config.toml
num_hidden_layers = 11
head_dim = 64
vocab_size = 15736
norm = "layernorm"
attn_scale = 0.125
init = "normal"
init_std_qkv = 0.022
init_std_o = 0.0047
learning_rate = 0.00411
final_lr_fraction = 0.1
Each number is 50 + 10 x the weight over its row's rms, rounded and kept within 0 to 99. Layers, rows and columns count from 0. The size before them is the row's rms in percent of the matrix's.

# up: layer 6 MLP up, 1536x384, rms 0.0677, rows 1005-1057, columns 64-127
# down: layer 6 MLP down (transposed), 1536x384, rms 0.0331, rows 1005-1056, columns 64-127
up1005 093:66 55 58 35 61 45 62 46 48 49 50 54 54 43 37 36 37 40 40 52 35 48 56 44 60 61 44 69 63 42 33 42 44 65 44 54 60 42 64 54 53 48 41 42 62 47 57 56 57 35 70 50 57 54 59 51 44 38 51 66 52 65 53 54
down1005 092:42 54 62 36 47 40 54 60 46 48 58 45 65 49 42 56 58 50 39 49 41 20 68 47 46 66 42 34 34 45 37 59 54 48 37 21 55 74 60 37 56 55 54 64 55 42 41 43 47 61 63 46 40 45 61 75 51 63 55 44 54 48 52 60
up1006 099:64 47 73 44 67 61 52 45 56 52 38 55 44 52 51 52 37 49 47 62 51 41 44 47 56 52 74 58 50 42 63 59 49 63 52 68 57 49 41 46 51 80 42 36 49 58 33 60 50 42 55 64 55 43 39 32 59 52 54 61 38 63 31 50
down1006 093:39 46 39 65 57 40 65 40 44 47 43 36 39 48 39 47 64 60 58 54 59 60 58 48 43 66 47 49 41 58 72 49 44 74 45 53 55 63 59 31 51 47 44 34 62 51 72 47 38 42 59 46 61 45 38 51 32 45 46 50 58 55 47 48
up1007 093:68 46 42 39 61 42 36 57 39 43 50 37 62 49 40 38 58 53 47 57 57 50 48 50 47 40 45 59 63 62 56 38 57 56 40 52 42 50 40 38 63 50 40 68 47 47 36 38 51 36 38 50 45 50 43 53 44 78 62 51 48 54 45 47
down1007 099:36 39 50 55 59 45 26 55 57 60 55 41 42 47 44 58 36 61 44 54 58 43 33 48 37 58 32 27 64 51 61 43 66 44 44 52 38 55 50 42 67 56 47 23 46 37 40 36 53 34 47 43 68 57 45 68 51 60 47 60 52 47 51 40
up1008 097:44 41 46 40 37 49 47 55 42 62 42 53 40 45 42 50 48 45 57 52 63 43 61 51 59 61 53 47 61 53 71 58 73 61 62 55 69 64 49 49 45 41 80 34 35 58 39 47 55 53 31 49 45 42 48 55 46 50 44 62 47 44 54 53
down1008 105:54 79 58 54 56 62 43 40 65 39 45 34 43 44 49 52 54 56 28 49 64 55 62 59 51 54 47 62 43 42 33 49 49 47 47 41 34 48 64 41 51 71 61 54 52 65 55 36 41 50 49 47 39 67 46 47 45 51 65 55 57 38 63 59
up1009 104:50 56 53 38 58 49 73 57 39 35 48 53 63 53 36 58 39 75 51 42 55 58 44 52 43 43 47 50 48 33 46 49 64 41 56 44 44 35 35 63 75 46 60 62 48 42 42 41 52 48 52 59 46 52 57 39 44 49 69 29 47 54 48 60
down1009 101:31 44 55 42 34 55 54 50 67 55 61 56 38 48 61 54 56 41 57 39 44 38 61 42 49 47 62 39 55 63 39 38 60 42 54 52 42 51 69 70 47 54 57 48 52 58 34 60 27 44 53 54 43 48 48 41 36 45 46 51 40 58 46 63
up1010 104:57 48 45 31 44 61 50 56 41 32 50 39 69 32 52 43 58 80 50 25 50 55 44 64 51 48 60 60 63 54 36 46 50 52 59 48 54 46 50 63 44 61 59 64 34 66 54 37 52 60 56 37 44 34 54 61 57 46 59 36 59 45 44 60
down1010 105:43 54 32 65 65 46 60 55 43 57 48 67 61 41 58 51 50 37 58 49 42 41 52 57 56 48 53 43 32 47 40 39 53 33 52 32 48 51 61 39 48 48 51 62 47 45 47 47 48 38 58 44 70 44 49 57 57 57 61 64 53 49 53 55
up1011 105:49 46 46 68 26 47 41 46 33 49 56 52 39 66 50 57 49 44 47 43 64 62 55 28 52 44 51 64 60 42 49 36 42 57 59 44 54 43 54 42 67 46 50 79 56 39 38 39 42 78 49 43 37 49 34 51 51 40 45 65 47 48 37 50
down1011 099:35 34 62 59 45 48 44 53 41 55 56 49 53 46 59 25 62 37 50 64 46 48 63 46 37 28 32 36 72 48 55 58 45 43 63 59 46 45 51 62 56 53 71 49 23 30 47 38 31 49 40 47 53 53 52 48 50 64 41 67 49 41 47 57
up1012 096:50 47 60 51 29 62 38 52 66 36 54 51 45 48 65 49 51 39 43 52 60 35 50 72 42 48 36 64 53 58 41 47 41 45 65 51 40 47 45 56 47 58 48 53 58 51 58 67 48 52 69 46 36 43 51 53 61 46 26 40 43 43 60 38
down1012 100:51 54 58 48 57 33 42 47 68 55 60 52 36 38 44 48 50 54 52 30 32 55 51 48 36 44 45 45 58 58 47 63 53 53 44 41 76 40 41 54 48 53 49 45 40 52 35 50 40 46 50 58 58 57 18 46 52 63 42 37 53 40 55 62
up1013 101:47 55 54 61 48 38 34 60 62 45 37 57 43 50 45 65 54 49 33 32 43 57 56 62 51 62 62 61 42 46 49 49 39 36 51 68 53 52 40 51 47 54 45 53 55 65 39 42 56 36 60 58 55 43 46 51 51 54 52 54 58 50 58 39
down1013 100:60 39 42 69 35 59 64 56 41 60 50 50 38 61 51 47 56 31 38 57 43 57 45 45 57 54 56 57 41 53 59 47 52 55 43 57 61 43 46 64 46 54 52 43 49 48 69 61 36 71 51 50 56 31 41 46 42 41 50 60 47 36 57 43
up1014 096:51 60 40 43 53 56 33 47 35 50 63 59 39 50 62 45 32 51 56 42 37 46 60 51 57 42 51 46 54 59 49 51 47 47 60 31 61 39 56 45 48 49 23 48 48 49 51 45 56 44 34 40 48 51 64 80 63 59 19 43 62 40 43 41
down1014 098:64 33 58 57 58 36 64 48 52 61 59 49 43 48 50 49 46 65 33 43 31 45 49 60 46 45 32 41 64 61 42 65 39 58 65 56 46 53 38 48 56 38 42 61 49 42 55 37 42 61 50 54 52 73 41 41 42 40 24 65 44 26 57 55
up1015 100:44 37 50 41 69 42 55 46 46 59 66 53 51 54 51 44 56 54 41 66 48 57 60 53 41 45 39 45 49 53 31 45 52 63 51 55 57 58 32 48 51 50 42 81 51 47 56 58 51 55 38 46 53 44 55 65 63 64 48 46 41 47 43 58
down1015 099:37 40 54 46 52 59 59 57 40 55 57 52 43 51 44 49 55 39 49 50 33 50 43 51 41 53 33 63 63 56 54 55 50 41 41 45 37 63 53 35 21 44 45 38 54 70 44 68 61 55 58 67 45 56 66 62 42 35 58 56 56 56 41 51
up1016 107:53 33 46 35 65 62 46 54 61 52 73 53 61 43 56 46 46 46 50 75 38 47 52 62 41 47 37 40 38 48 49 60 40 58 41 64 53 53 36 59 43 52 60 62 52 36 59 46 46 50 62 44 57 41 58 47 59 55 63 58 67 32 46 62
down1016 095:39 52 48 42 62 68 56 49 58 44 64 54 41 59 66 41 54 55 48 63 58 48 63 43 42 44 32 40 54 34 59 38 43 46 40 59 49 47 61 56 36 73 40 55 50 44 43 50 29 43 46 41 41 44 61 50 61 52 57 53 71 60 44 71
up1017 107:55 43 54 59 77 45 40 49 44 68 54 49 46 50 43 62 43 38 64 51 42 52 41 49 46 46 65 54 35 45 52 57 45 60 64 48 50 39 65 50 45 58 44 42 42 40 60 50 43 43 69 38 50 50 43 45 54 43 49 42 68 60 60 52
down1017 103:48 55 52 35 73 67 36 43 57 52 60 45 48 68 59 57 52 60 54 43 29 53 51 51 48 54 58 49 35 50 53 45 64 61 51 34 42 59 52 59 49 35 39 45 65 56 57 40 57 45 47 46 69 46 49 45 45 59 63 48 69 42 59 53
up1018 092:55 54 68 41 42 54 48 58 50 52 41 47 47 52 48 50 35 61 48 55 66 66 78 33 42 43 39 55 72 33 32 54 49 46 26 33 59 44 36 44 46 56 42 50 57 47 55 53 37 52 43 51 54 54 58 45 57 47 48 57 51 28 52 57
down1018 093:39 54 54 59 64 55 56 54 40 54 53 51 72 48 62 47 48 44 54 47 56 57 57 65 31 51 58 46 52 46 55 57 45 41 56 46 47 56 62 36 40 53 51 57 66 38 48 53 46 45 38 28 66 46 40 59 46 43 43 57 41 50 57 44
up1019 101:43 53 28 52 60 43 45 38 49 75 54 52 42 62 56 50 59 51 54 53 73 46 22 56 61 39 41 46 41 53 47 57 58 50 42 50 37 44 41 41 62 68 44 54 36 32 44 57 64 46 45 55 34 44 49 52 61 48 53 58 36 61 55 60
down1019 104:36 46 45 56 43 59 27 56 35 32 53 59 69 44 34 55 41 38 60 44 46 58 46 55 51 57 48 70 48 58 39 37 41 57 54 33 40 55 46 69 52 49 54 55 51 43 66 57 48 42 49 46 68 49 50 35 49 43 45 41 52 34 40 34
up1020 103:51 46 36 48 52 41 44 42 77 63 58 42 49 59 27 50 45 52 42 53 50 54 41 51 62 57 59 45 43 49 40 40 54 53 54 42 60 53 60 57 49 44 61 56 61 51 69 49 47 44 53 80 69 59 51 50 55 48 46 54 56 54 63 47
down1020 093:64 48 68 39 45 62 49 39 45 53 59 37 44 49 49 58 41 46 58 46 59 48 46 58 58 51 46 46 40 41 41 59 49 31 31 38 46 67 48 55 41 45 69 52 52 59 67 52 48 44 53 54 56 57 46 57 60 41 23 51 48 65 53 40
up1021 093:45 51 61 48 51 65 33 46 52 44 61 17 43 69 54 47 38 54 56 33 42 48 43 40 53 46 31 81 64 55 39 32 34 68 54 47 51 37 52 62 33 38 52 48 58 43 56 44 65 48 49 55 51 72 58 48 37 58 55 54 62 45 37 34
down1021 104:62 56 58 38 52 49 28 43 41 44 51 43 69 46 45 58 49 51 61 79 51 63 42 45 46 37 30 62 44 36 52 50 53 43 34 42 39 48 44 61 51 61 42 30 40 29 53 42 47 36 56 47 34 52 73 49 57 55 48 59 54 58 57 61
up1022 092:52 55 64 45 33 69 38 49 54 45 56 46 41 59 54 42 37 51 47 41 52 51 50 55 68 66 62 33 46 26 41 46 52 47 35 53 38 32 54 63 43 51 52 39 59 52 34 46 54 60 40 50 54 51 36 51 45 43 51 46 44 64 57 62
down1022 100:45 83 51 44 45 60 47 67 55 48 45 33 29 60 63 68 55 53 37 53 39 62 57 45 41 43 44 41 44 54 55 57 39 63 45 41 52 48 55 58 27 47 35 49 44 48 44 65 54 49 57 36 55 40 54 30 67 42 56 34 39 49 53 36
up1023 106:59 60 54 35 54 52 40 45 45 59 42 40 49 51 45 54 52 66 51 48 48 55 43 69 48 24 50 54 68 55 31 59 62 58 63 63 46 46 32 50 30 47 56 58 41 46 41 64 42 48 50 45 49 37 52 41 74 49 44 32 49 40 61 64
down1023 103:54 44 46 44 27 62 66 42 45 46 31 36 51 49 57 39 35 42 53 44 41 65 31 50 62 50 54 57 44 57 43 44 69 54 51 47 64 51 57 48 42 41 55 47 51 33 48 36 53 62 55 61 61 65 52 59 51 51 47 50 42 50 45 46
up1024 088:34 50 40 49 49 63 59 49 55 55 42 48 60 78 55 50 51 41 58 57 59 50 62 51 54 58 67 57 41 55 54 42 45 44 50 31 60 47 33 57 45 40 69 30 60 55 52 50 46 61 47 35 58 49 54 50 43 54 51 51 39 56 44 46
down1024 094:20 57 60 60 50 31 49 47 45 82 44 49 40 48 35 45 46 52 41 39 50 52 48 43 54 58 48 50 48 50 42 55 61 55 46 58 40 53 56 59 41 46 40 48 35 37 36 46 53 65 53 45 44 59 57 34 68 35 21 59 51 47 63 66
up1025 100:60 51 45 46 52 52 39 56 49 50 51 35 69 55 52 51 45 52 49 59 43 40 67 34 37 47 38 42 67 61 32 48 44 56 51 51 43 53 53 44 48 48 33 37 55 47 45 37 53 62 36 60 53 68 54 49 37 39 49 69 62 53 62 50
down1025 094:58 57 23 54 42 59 64 43 55 44 62 43 50 34 70 35 56 68 57 51 38 53 38 34 50 50 56 48 64 58 60 40 49 38 33 39 45 51 47 42 51 48 40 64 41 48 53 62 51 47 49 64 28 35 53 52 50 48 53 51 59 48 34 50
up1026 088:47 42 62 52 47 59 55 51 57 56 67 60 49 44 56 41 51 59 51 50 46 34 44 36 63 49 48 46 42 50 62 71 45 34 41 57 57 41 56 33 62 49 46 53 26 37 31 38 52 44 65 58 40 41 65 45 61 30 53 60 61 41 57 39
down1026 113:56 46 66 53 55 60 26 28 43 49 63 45 52 45 53 42 58 45 45 28 43 66 54 58 41 46 33 37 57 50 52 42 56 36 41 37 50 51 47 36 48 38 37 48 46 61 63 43 57 57 58 57 48 48 48 51 58 58 60 31 64 44 50 51
up1027 094:39 49 71 45 62 74 54 46 35 52 76 38 63 35 50 40 47 66 57 39 48 69 39 41 47 52 51 39 60 46 66 61 39 55 46 59 68 31 59 61 40 45 50 63 36 45 52 40 46 57 38 48 61 48 56 66 81 67 36 61 52 47 61 60
down1027 100:71 59 46 42 69 52 52 50 62 61 40 47 56 46 51 55 51 70 57 49 67 38 44 64 62 57 41 31 44 53 42 56 53 59 58 50 46 61 65 34 58 53 26 62 56 50 58 50 48 43 60 54 52 58 57 61 28 65 66 35 46 68 39 58
up1028 102:64 37 59 39 57 48 54 41 47 54 55 50 54 46 46 49 43 29 51 61 49 27 55 36 54 50 51 63 43 43 59 47 49 65 33 24 52 51 54 54 36 50 55 60 47 36 47 51 50 45 55 29 72 42 45 60 27 43 45 62 54 47 53 57
down1028 098:52 46 56 61 50 55 65 48 33 41 58 42 72 63 55 57 64 61 51 44 36 34 47 55 43 59 43 52 46 42 47 41 27 58 42 54 36 63 69 68 37 37 49 52 64 55 59 45 49 50 57 35 61 39 47 52 44 41 47 66 50 49 52 64
up1029 099:41 47 62 44 56 44 75 53 54 48 48 60 40 47 48 38 50 46 51 49 49 71 62 67 48 55 69 30 57 50 35 47 28 57 35 50 54 38 40 59 42 31 79 48 71 56 50 62 53 63 67 48 41 47 57 42 50 68 40 56 68 54 54 48
down1029 095:47 57 47 43 57 25 41 23 50 58 45 52 49 51 45 39 65 59 41 51 38 48 42 52 37 25 61 35 59 42 56 51 55 57 56 45 47 33 50 53 44 45 45 47 48 41 64 58 52 75 66 55 68 63 57 41 48 70 34 61 44 49 63 64
up1030 097:47 61 29 47 53 39 44 59 43 49 52 38 55 54 40 39 59 55 53 62 45 58 44 50 63 38 53 41 61 54 45 56 60 69 50 51 53 53 49 34 47 39 46 59 54 43 47 40 41 41 49 37 52 58 51 34 47 60 57 50 59 45 53 54
down1030 095:41 65 74 33 36 61 47 43 51 48 47 58 47 43 56 44 59 65 46 53 54 56 52 67 55 57 47 37 43 45 54 41 38 51 33 42 36 44 47 39 59 53 54 55 35 54 62 36 39 47 66 33 40 39 45 55 51 43 66 54 41 52 64 46
up1031 098:56 52 67 50 45 42 65 55 58 39 55 49 64 39 50 59 52 43 49 54 60 47 54 63 44 62 33 43 41 46 35 69 31 45 47 49 46 56 44 45 47 49 43 54 46 44 59 47 53 54 50 51 59 51 52 42 42 54 73 63 26 52 41 44
down1031 104:41 48 62 53 63 56 39 48 60 52 63 56 49 63 54 52 35 43 40 29 49 48 37 44 38 51 34 36 61 70 56 41 62 38 40 47 15 54 50 46 54 37 37 55 51 47 47 39 60 55 57 36 26 55 39 67 75 45 52 37 50 54 60 70
up1032 095:50 38 60 36 69 58 41 55 51 38 45 35 52 53 42 46 55 78 53 51 54 38 45 37 33 49 51 50 50 48 67 62 41 39 48 54 56 58 41 47 56 54 47 49 49 42 58 45 53 43 64 49 66 49 40 61 60 60 46 35 21 50 55 46
down1032 112:40 51 53 59 58 37 52 55 56 58 39 50 50 39 48 48 70 62 48 47 55 58 57 47 43 33 60 64 64 41 46 52 55 52 61 54 39 65 45 62 46 43 61 58 35 55 37 55 53 51 48 55 32 49 54 37 27 49 47 57 66 61 58 52
up1033 098:47 52 49 63 53 59 43 63 52 58 53 42 37 42 64 45 51 63 57 56 43 53 35 41 41 56 68 49 64 44 39 58 49 68 53 42 43 40 46 52 50 47 65 68 41 53 44 45 50 53 49 52 47 60 52 56 51 47 65 41 48 37 52 39
down1033 097:55 41 60 43 39 45 37 48 42 33 57 53 58 41 51 36 42 53 55 48 53 67 57 53 57 50 52 41 51 51 69 53 56 53 45 38 46 46 47 47 45 35 53 59 52 70 47 47 63 34 54 35 43 33 60 55 63 64 47 59 30 45 61 37
up1034 093:56 45 45 50 45 53 42 51 29 38 62 53 45 51 41 44 58 68 41 24 50 52 55 44 41 42 51 47 72 41 32 26 46 50 50 46 46 51 53 46 43 50 53 43 59 39 53 38 44 55 52 45 46 50 68 36 49 43 36 47 54 51 43 64
down1034 113:57 42 48 34 58 44 52 50 57 52 44 47 54 46 53 35 33 73 58 61 54 42 49 57 54 52 50 45 48 56 50 55 56 45 35 60 69 53 41 41 50 66 41 54 34 52 54 54 51 41 60 47 49 53 56 65 34 51 55 54 34 30 66 40
up1035 103:56 71 51 64 52 47 58 58 44 40 52 53 50 64 52 41 50 44 46 37 65 43 39 59 52 47 42 35 40 45 71 40 34 50 46 65 56 35 42 36 63 68 51 45 63 59 71 46 30 44 57 54 54 53 49 48 47 54 56 53 47 35 45 56
down1035 098:49 55 33 58 40 48 73 65 47 37 39 53 43 48 52 42 71 30 40 50 42 64 65 61 60 54 43 51 38 55 55 48 50 51 51 36 51 60 58 46 35 43 44 59 39 45 57 57 35 50 63 29 48 52 42 55 37 53 48 54 52 46 56 62
up1036 109:64 43 46 46 63 47 38 50 48 52 52 36 37 41 43 39 51 56 63 51 51 60 48 61 48 45 53 37 63 58 49 46 34 58 51 45 54 50 49 48 52 38 61 44 44 48 40 58 42 53 66 40 51 60 50 53 45 35 61 57 49 28 25 44
down1036 105:52 53 50 67 36 58 72 40 65 58 64 41 51 51 58 44 44 39 58 42 62 56 60 48 56 35 50 45 50 52 42 42 45 60 43 59 59 48 59 52 52 37 59 55 51 52 47 45 52 45 61 37 50 27 46 48 46 50 53 39 48 49 44 41
up1037 102:38 70 41 45 61 52 63 50 61 64 46 42 29 49 45 50 48 53 55 71 53 47 47 51 48 43 39 52 37 55 61 43 47 43 46 49 58 39 24 60 61 69 36 55 50 47 45 56 51 48 40 54 59 52 46 53 36 53 64 47 57 49 45 51
down1037 104:45 50 50 45 36 54 64 46 45 64 50 72 62 40 67 46 41 54 54 55 42 67 62 66 73 36 50 51 64 49 44 53 48 40 39 47 59 64 46 52 51 52 51 56 56 42 55 49 54 52 53 37 65 51 40 63 35 54 45 66 52 33 58 59
up1038 097:55 52 53 50 47 47 54 55 51 49 42 34 51 60 51 40 60 55 55 53 49 49 48 38 56 38 60 37 61 48 52 50 53 54 47 45 48 39 41 43 41 71 52 51 47 49 47 43 50 60 56 53 54 34 66 47 64 39 45 47 49 42 45 49
down1038 092:50 53 33 41 38 44 53 37 47 43 34 53 47 57 67 52 67 43 80 56 53 47 70 59 70 55 41 35 57 55 37 48 51 60 56 55 46 48 54 63 54 41 45 59 43 41 51 55 40 65 58 47 70 55 51 46 49 47 44 46 38 54 66 62
up1039 103:53 61 43 61 56 44 36 31 26 39 56 49 51 51 50 58 40 67 44 31 54 57 51 62 36 46 52 47 34 44 55 38 53 51 40 34 50 42 46 38 51 65 39 56 46 28 49 53 58 41 54 48 54 57 58 48 52 57 64 35 76 41 45 71
down1039 095:45 46 49 50 52 43 51 39 58 63 54 45 67 44 41 40 56 35 52 46 58 50 29 55 45 59 55 72 48 57 67 74 50 61 55 52 39 58 57 67 62 55 50 44 67 40 45 62 66 54 41 34 60 44 37 52 60 53 56 41 54 59 47 47
up1040 102:50 86 37 59 49 49 53 45 61 63 34 54 57 37 41 48 54 54 51 41 40 49 56 52 54 69 46 46 45 54 56 64 47 49 55 42 53 36 51 51 42 57 81 61 44 54 58 52 42 40 60 49 49 57 51 36 54 46 38 48 56 54 53 44
down1040 097:41 50 65 59 41 67 46 52 45 50 57 55 38 72 45 49 37 44 50 39 53 37 51 26 46 49 48 43 48 42 42 66 41 54 45 46 36 61 69 49 49 32 47 41 46 50 65 59 32 57 65 38 53 49 46 54 30 33 31 34 53 44 46 46
up1041 098:55 78 50 61 58 53 47 42 52 25 52 37 40 56 45 37 32 58 56 52 66 54 52 58 37 52 64 52 79 55 53 41 56 50 45 37 51 35 54 51 47 61 30 45 53 31 50 44 54 45 53 38 26 46 41 39 61 33 49 57 65 57 52 50
down1041 095:52 50 52 38 49 33 55 41 52 36 59 50 53 37 38 61 60 58 63 60 69 51 47 48 65 64 70 44 45 48 56 63 56 50 62 50 58 59 49 50 57 37 60 69 53 50 33 33 51 45 49 61 45 37 61 52 45 29 49 52 51 58 28 77
up1042 104:35 46 45 42 67 39 25 38 49 61 56 55 50 39 51 52 62 58 53 69 23 47 58 57 50 55 34 76 61 45 79 54 47 42 53 53 35 46 59 50 57 42 45 68 56 48 70 62 36 53 53 56 59 58 45 50 32 40 55 56 47 71 46 47
down1042 106:42 46 46 64 60 44 38 44 52 53 55 54 38 50 57 49 53 53 44 45 59 39 30 46 31 32 56 45 55 39 51 28 56 46 64 53 54 61 69 45 47 47 51 62 57 64 63 50 47 54 72 50 65 48 56 47 48 48 47 52 61 55 62 59
up1043 101:52 41 67 55 41 49 62 48 45 65 55 58 50 51 54 62 49 53 38 51 33 24 63 67 56 59 55 48 59 49 55 58 44 54 45 43 53 53 46 55 25 44 48 60 29 47 64 37 41 59 42 48 60 35 36 36 58 45 53 46 62 32 50 49
down1043 110:32 61 50 62 53 51 44 49 69 44 58 61 59 50 57 46 39 33 54 82 44 59 55 56 40 50 60 38 49 48 76 49 62 48 30 55 55 61 47 25 42 53 59 35 58 56 50 39 45 56 41 48 60 54 32 47 43 39 55 61 47 50 49 48
up1044 096:45 45 61 53 48 52 53 51 50 60 62 58 41 59 40 38 51 69 42 48 54 51 60 44 27 63 53 50 50 49 59 47 51 57 69 43 40 37 43 45 34 51 42 54 47 42 56 42 52 38 52 43 60 45 56 59 60 49 42 46 25 49 70 47
down1044 105:76 56 50 38 47 51 57 50 56 41 45 48 38 58 40 58 42 65 56 63 42 41 40 56 69 43 37 43 71 50 56 50 39 36 47 54 55 60 47 46 61 54 72 43 46 47 31 45 60 51 40 62 47 47 54 41 42 58 54 36 49 47 17 42
up1045 103:60 48 46 19 43 64 39 49 53 41 37 61 54 40 39 47 41 44 48 51 57 42 42 55 56 47 26 41 47 51 38 67 60 43 32 60 62 38 42 57 53 51 38 62 54 56 33 66 45 54 59 48 56 73 46 49 47 39 52 42 74 53 46 48
down1045 099:52 56 57 55 59 52 55 46 33 47 50 50 42 56 52 37 44 57 20 52 60 34 49 50 61 35 49 52 59 53 60 48 53 38 58 51 60 58 60 37 41 45 52 51 57 66 40 61 65 54 58 55 38 59 54 30 39 53 37 41 55 57 50 48
up1046 095:52 49 38 35 43 24 59 64 54 55 39 54 60 51 28 59 47 42 62 56 55 42 43 51 57 34 39 54 58 54 61 63 45 48 55 60 41 35 25 58 39 30 61 56 43 29 37 46 53 59 55 53 49 58 47 70 51 49 63 53 55 51 27 46
down1046 095:60 37 23 48 57 48 53 48 27 35 55 49 58 36 59 47 28 39 47 39 29 49 51 62 47 35 48 47 41 48 52 45 41 64 51 32 69 36 58 60 35 54 28 47 44 44 53 36 57 39 41 55 61 55 51 70 27 42 59 56 58 32 45 52
up1047 099:51 59 44 71 54 72 61 59 33 48 51 54 51 68 51 48 54 45 53 55 70 71 42 51 29 61 55 43 65 47 45 36 51 52 58 84 54 51 38 58 44 46 56 47 49 63 45 57 48 27 49 63 55 52 52 45 59 57 51 43 53 67 44 54
down1047 102:64 58 45 43 51 47 50 44 54 50 46 56 48 55 48 44 59 60 94 55 73 51 35 59 48 34 48 42 55 57 34 62 72 49 47 52 32 49 47 57 39 44 55 43 41 50 44 60 35 35 59 55 51 49 45 38 50 65 42 38 57 35 48 45
up1048 103:46 67 38 36 59 45 49 55 45 43 49 43 35 43 55 44 51 40 34 56 56 61 47 31 51 42 44 62 52 48 53 46 35 60 73 65 57 43 54 57 45 43 55 29 45 42 34 47 29 41 45 49 51 51 30 53 42 40 55 32 52 35 63 52
down1048 094:65 59 56 46 57 63 62 55 60 37 38 46 52 35 42 48 57 55 54 49 59 49 36 58 48 29 49 32 44 44 66 54 46 52 60 30 45 49 49 56 71 43 35 60 40 39 60 40 38 11 67 44 63 47 41 61 44 22 24 29 28 48 48 50
up1049 109:53 17 40 24 47 46 44 60 37 61 57 44 55 50 65 61 53 66 50 68 50 49 48 44 41 42 59 50 54 46 46 39 42 51 42 64 49 54 58 59 43 24 33 54 54 54 55 32 55 49 36 47 61 31 48 43 61 43 42 41 52 52 52 29
down1049 100:37 36 50 51 52 49 62 61 28 50 57 37 52 45 49 41 70 34 65 38 47 47 55 42 40 57 50 62 47 55 52 68 43 24 65 38 65 60 46 51 56 53 62 63 56 54 50 33 46 67 41 60 44 51 53 39 54 48 49 59 70 48 37 44
up1050 098:48 56 57 40 51 59 41 44 65 49 47 53 63 62 43 43 40 24 33 49 48 68 54 49 60 66 35 32 40 34 46 61 62 52 50 41 59 27 50 40 68 47 32 48 53 41 48 37 45 55 58 49 52 36 62 44 48 44 48 67 38 41 38 34
down1050 101:68 59 44 48 55 45 43 45 54 35 56 62 65 55 62 47 32 52 57 37 65 28 57 52 35 67 44 42 57 60 48 53 59 44 65 27 56 34 67 42 53 52 52 61 52 76 39 54 57 54 61 41 36 51 52 57 40 48 50 54 55 42 62 25
up1051 100:56 66 30 62 47 42 60 45 72 40 55 49 42 34 43 38 39 38 52 47 48 53 45 42 52 51 50 51 62 46 36 72 50 23 49 40 68 54 50 52 53 74 55 49 47 49 63 61 35 55 51 48 57 62 47 62 53 54 45 45 60 51 55 48
down1051 105:43 51 56 34 49 41 44 70 52 41 39 51 66 54 57 60 60 51 55 44 52 51 47 58 53 59 61 61 33 48 47 63 35 41 60 43 64 57 61 55 52 66 47 43 55 35 48 43 35 52 64 40 46 48 47 62 51 64 34 44 37 56 50 41
up1052 091:54 51 42 43 48 41 45 49 45 42 51 43 46 47 69 30 51 54 80 75 52 53 64 66 35 54 54 51 41 45 35 55 44 44 50 56 49 45 65 40 54 51 52 58 60 54 38 50 54 38 65 57 52 52 30 50 51 63 64 41 54 50 56 57
down1052 100:46 47 55 43 62 47 46 56 68 58 62 40 59 46 40 41 40 35 32 47 50 40 37 35 52 42 26 52 60 61 62 54 60 68 66 65 55 49 23 33 62 35 45 39 39 56 53 32 43 55 71 51 72 60 58 55 50 61 45 44 65 53 60 54
up1053 101:48 53 56 40 36 51 46 37 49 42 53 43 54 57 62 52 57 50 51 45 53 49 53 39 36 44 57 49 47 55 42 63 70 56 66 29 29 73 31 45 43 70 41 33 42 49 57 44 57 59 66 56 44 47 53 47 49 38 49 50 45 37 37 46
down1053 104:40 60 68 50 53 45 35 29 55 38 39 62 46 38 39 43 61 57 55 50 44 58 47 56 28 47 45 58 42 29 28 44 53 54 45 64 46 55 44 47 36 38 53 56 33 62 54 61 72 48 51 43 68 51 32 60 39 42 50 42 48 72 43 43
up1054 111:43 54 46 47 54 59 66 49 58 52 66 45 36 54 48 63 57 60 48 56 36 56 40 35 64 63 49 37 47 43 39 58 52 67 50 34 29 37 32 37 44 71 61 60 35 50 47 49 41 47 47 54 37 54 56 33 63 39 45 43 51 42 43 45
down1054 108:52 58 43 67 56 43 59 57 57 51 62 61 56 58 46 52 54 48 44 56 52 50 41 32 58 46 47 38 51 57 53 59 45 55 45 27 60 46 52 36 29 49 46 54 69 74 65 49 71 34 39 56 45 47 63 36 47 61 50 57 37 42 41 54
up1055 094:59 45 41 49 53 48 47 64 58 66 56 45 53 48 49 38 56 57 76 60 46 50 46 45 60 48 59 58 54 37 56 23 59 42 52 57 58 52 47 48 32 58 44 44 40 55 30 54 54 55 63 48 40 66 48 50 49 50 42 43 49 39 56 29
down1055 105:59 57 55 61 47 32 43 57 50 51 59 51 40 29 38 57 50 48 56 62 48 57 39 31 38 19 44 45 66 40 40 30 52 21 37 43 40 70 71 46 48 43 49 36 51 41 54 61 52 42 58 55 40 46 46 29 44 58 56 63 48 37 60 36
up1056 091:45 55 52 59 43 47 37 51 60 62 61 55 50 45 54 30 53 51 83 47 43 51 66 62 33 63 55 67 41 48 51 51 48 63 45 67 79 52 42 61 40 53 55 45 55 39 41 51 51 46 35 42 36 48 58 53 60 38 72 57 46 55 57 47
down1056 097:47 46 39 54 31 51 46 51 45 52 62 65 47 38 49 40 42 45 39 47 31 52 44 45 31 72 69 58 62 44 47 40 60 71 57 55 49 70 54 65 67 49 62 55 51 44 45 59 44 29 48 40 38 58 43 53 55 45 54 58 46 61 42 33
up1057 097:44 47 41 38 53 51 55 43 46 52 31 49 52 54 67 52 59 43 57 45 66 57 58 71 80 70 51 41 59 35 36 44 62 58 64 45 56 50 50 67 61 62 75 52 59 48 51 46 60 52 51 49 40 50 46 40 60 45 53 44 56 63 48 67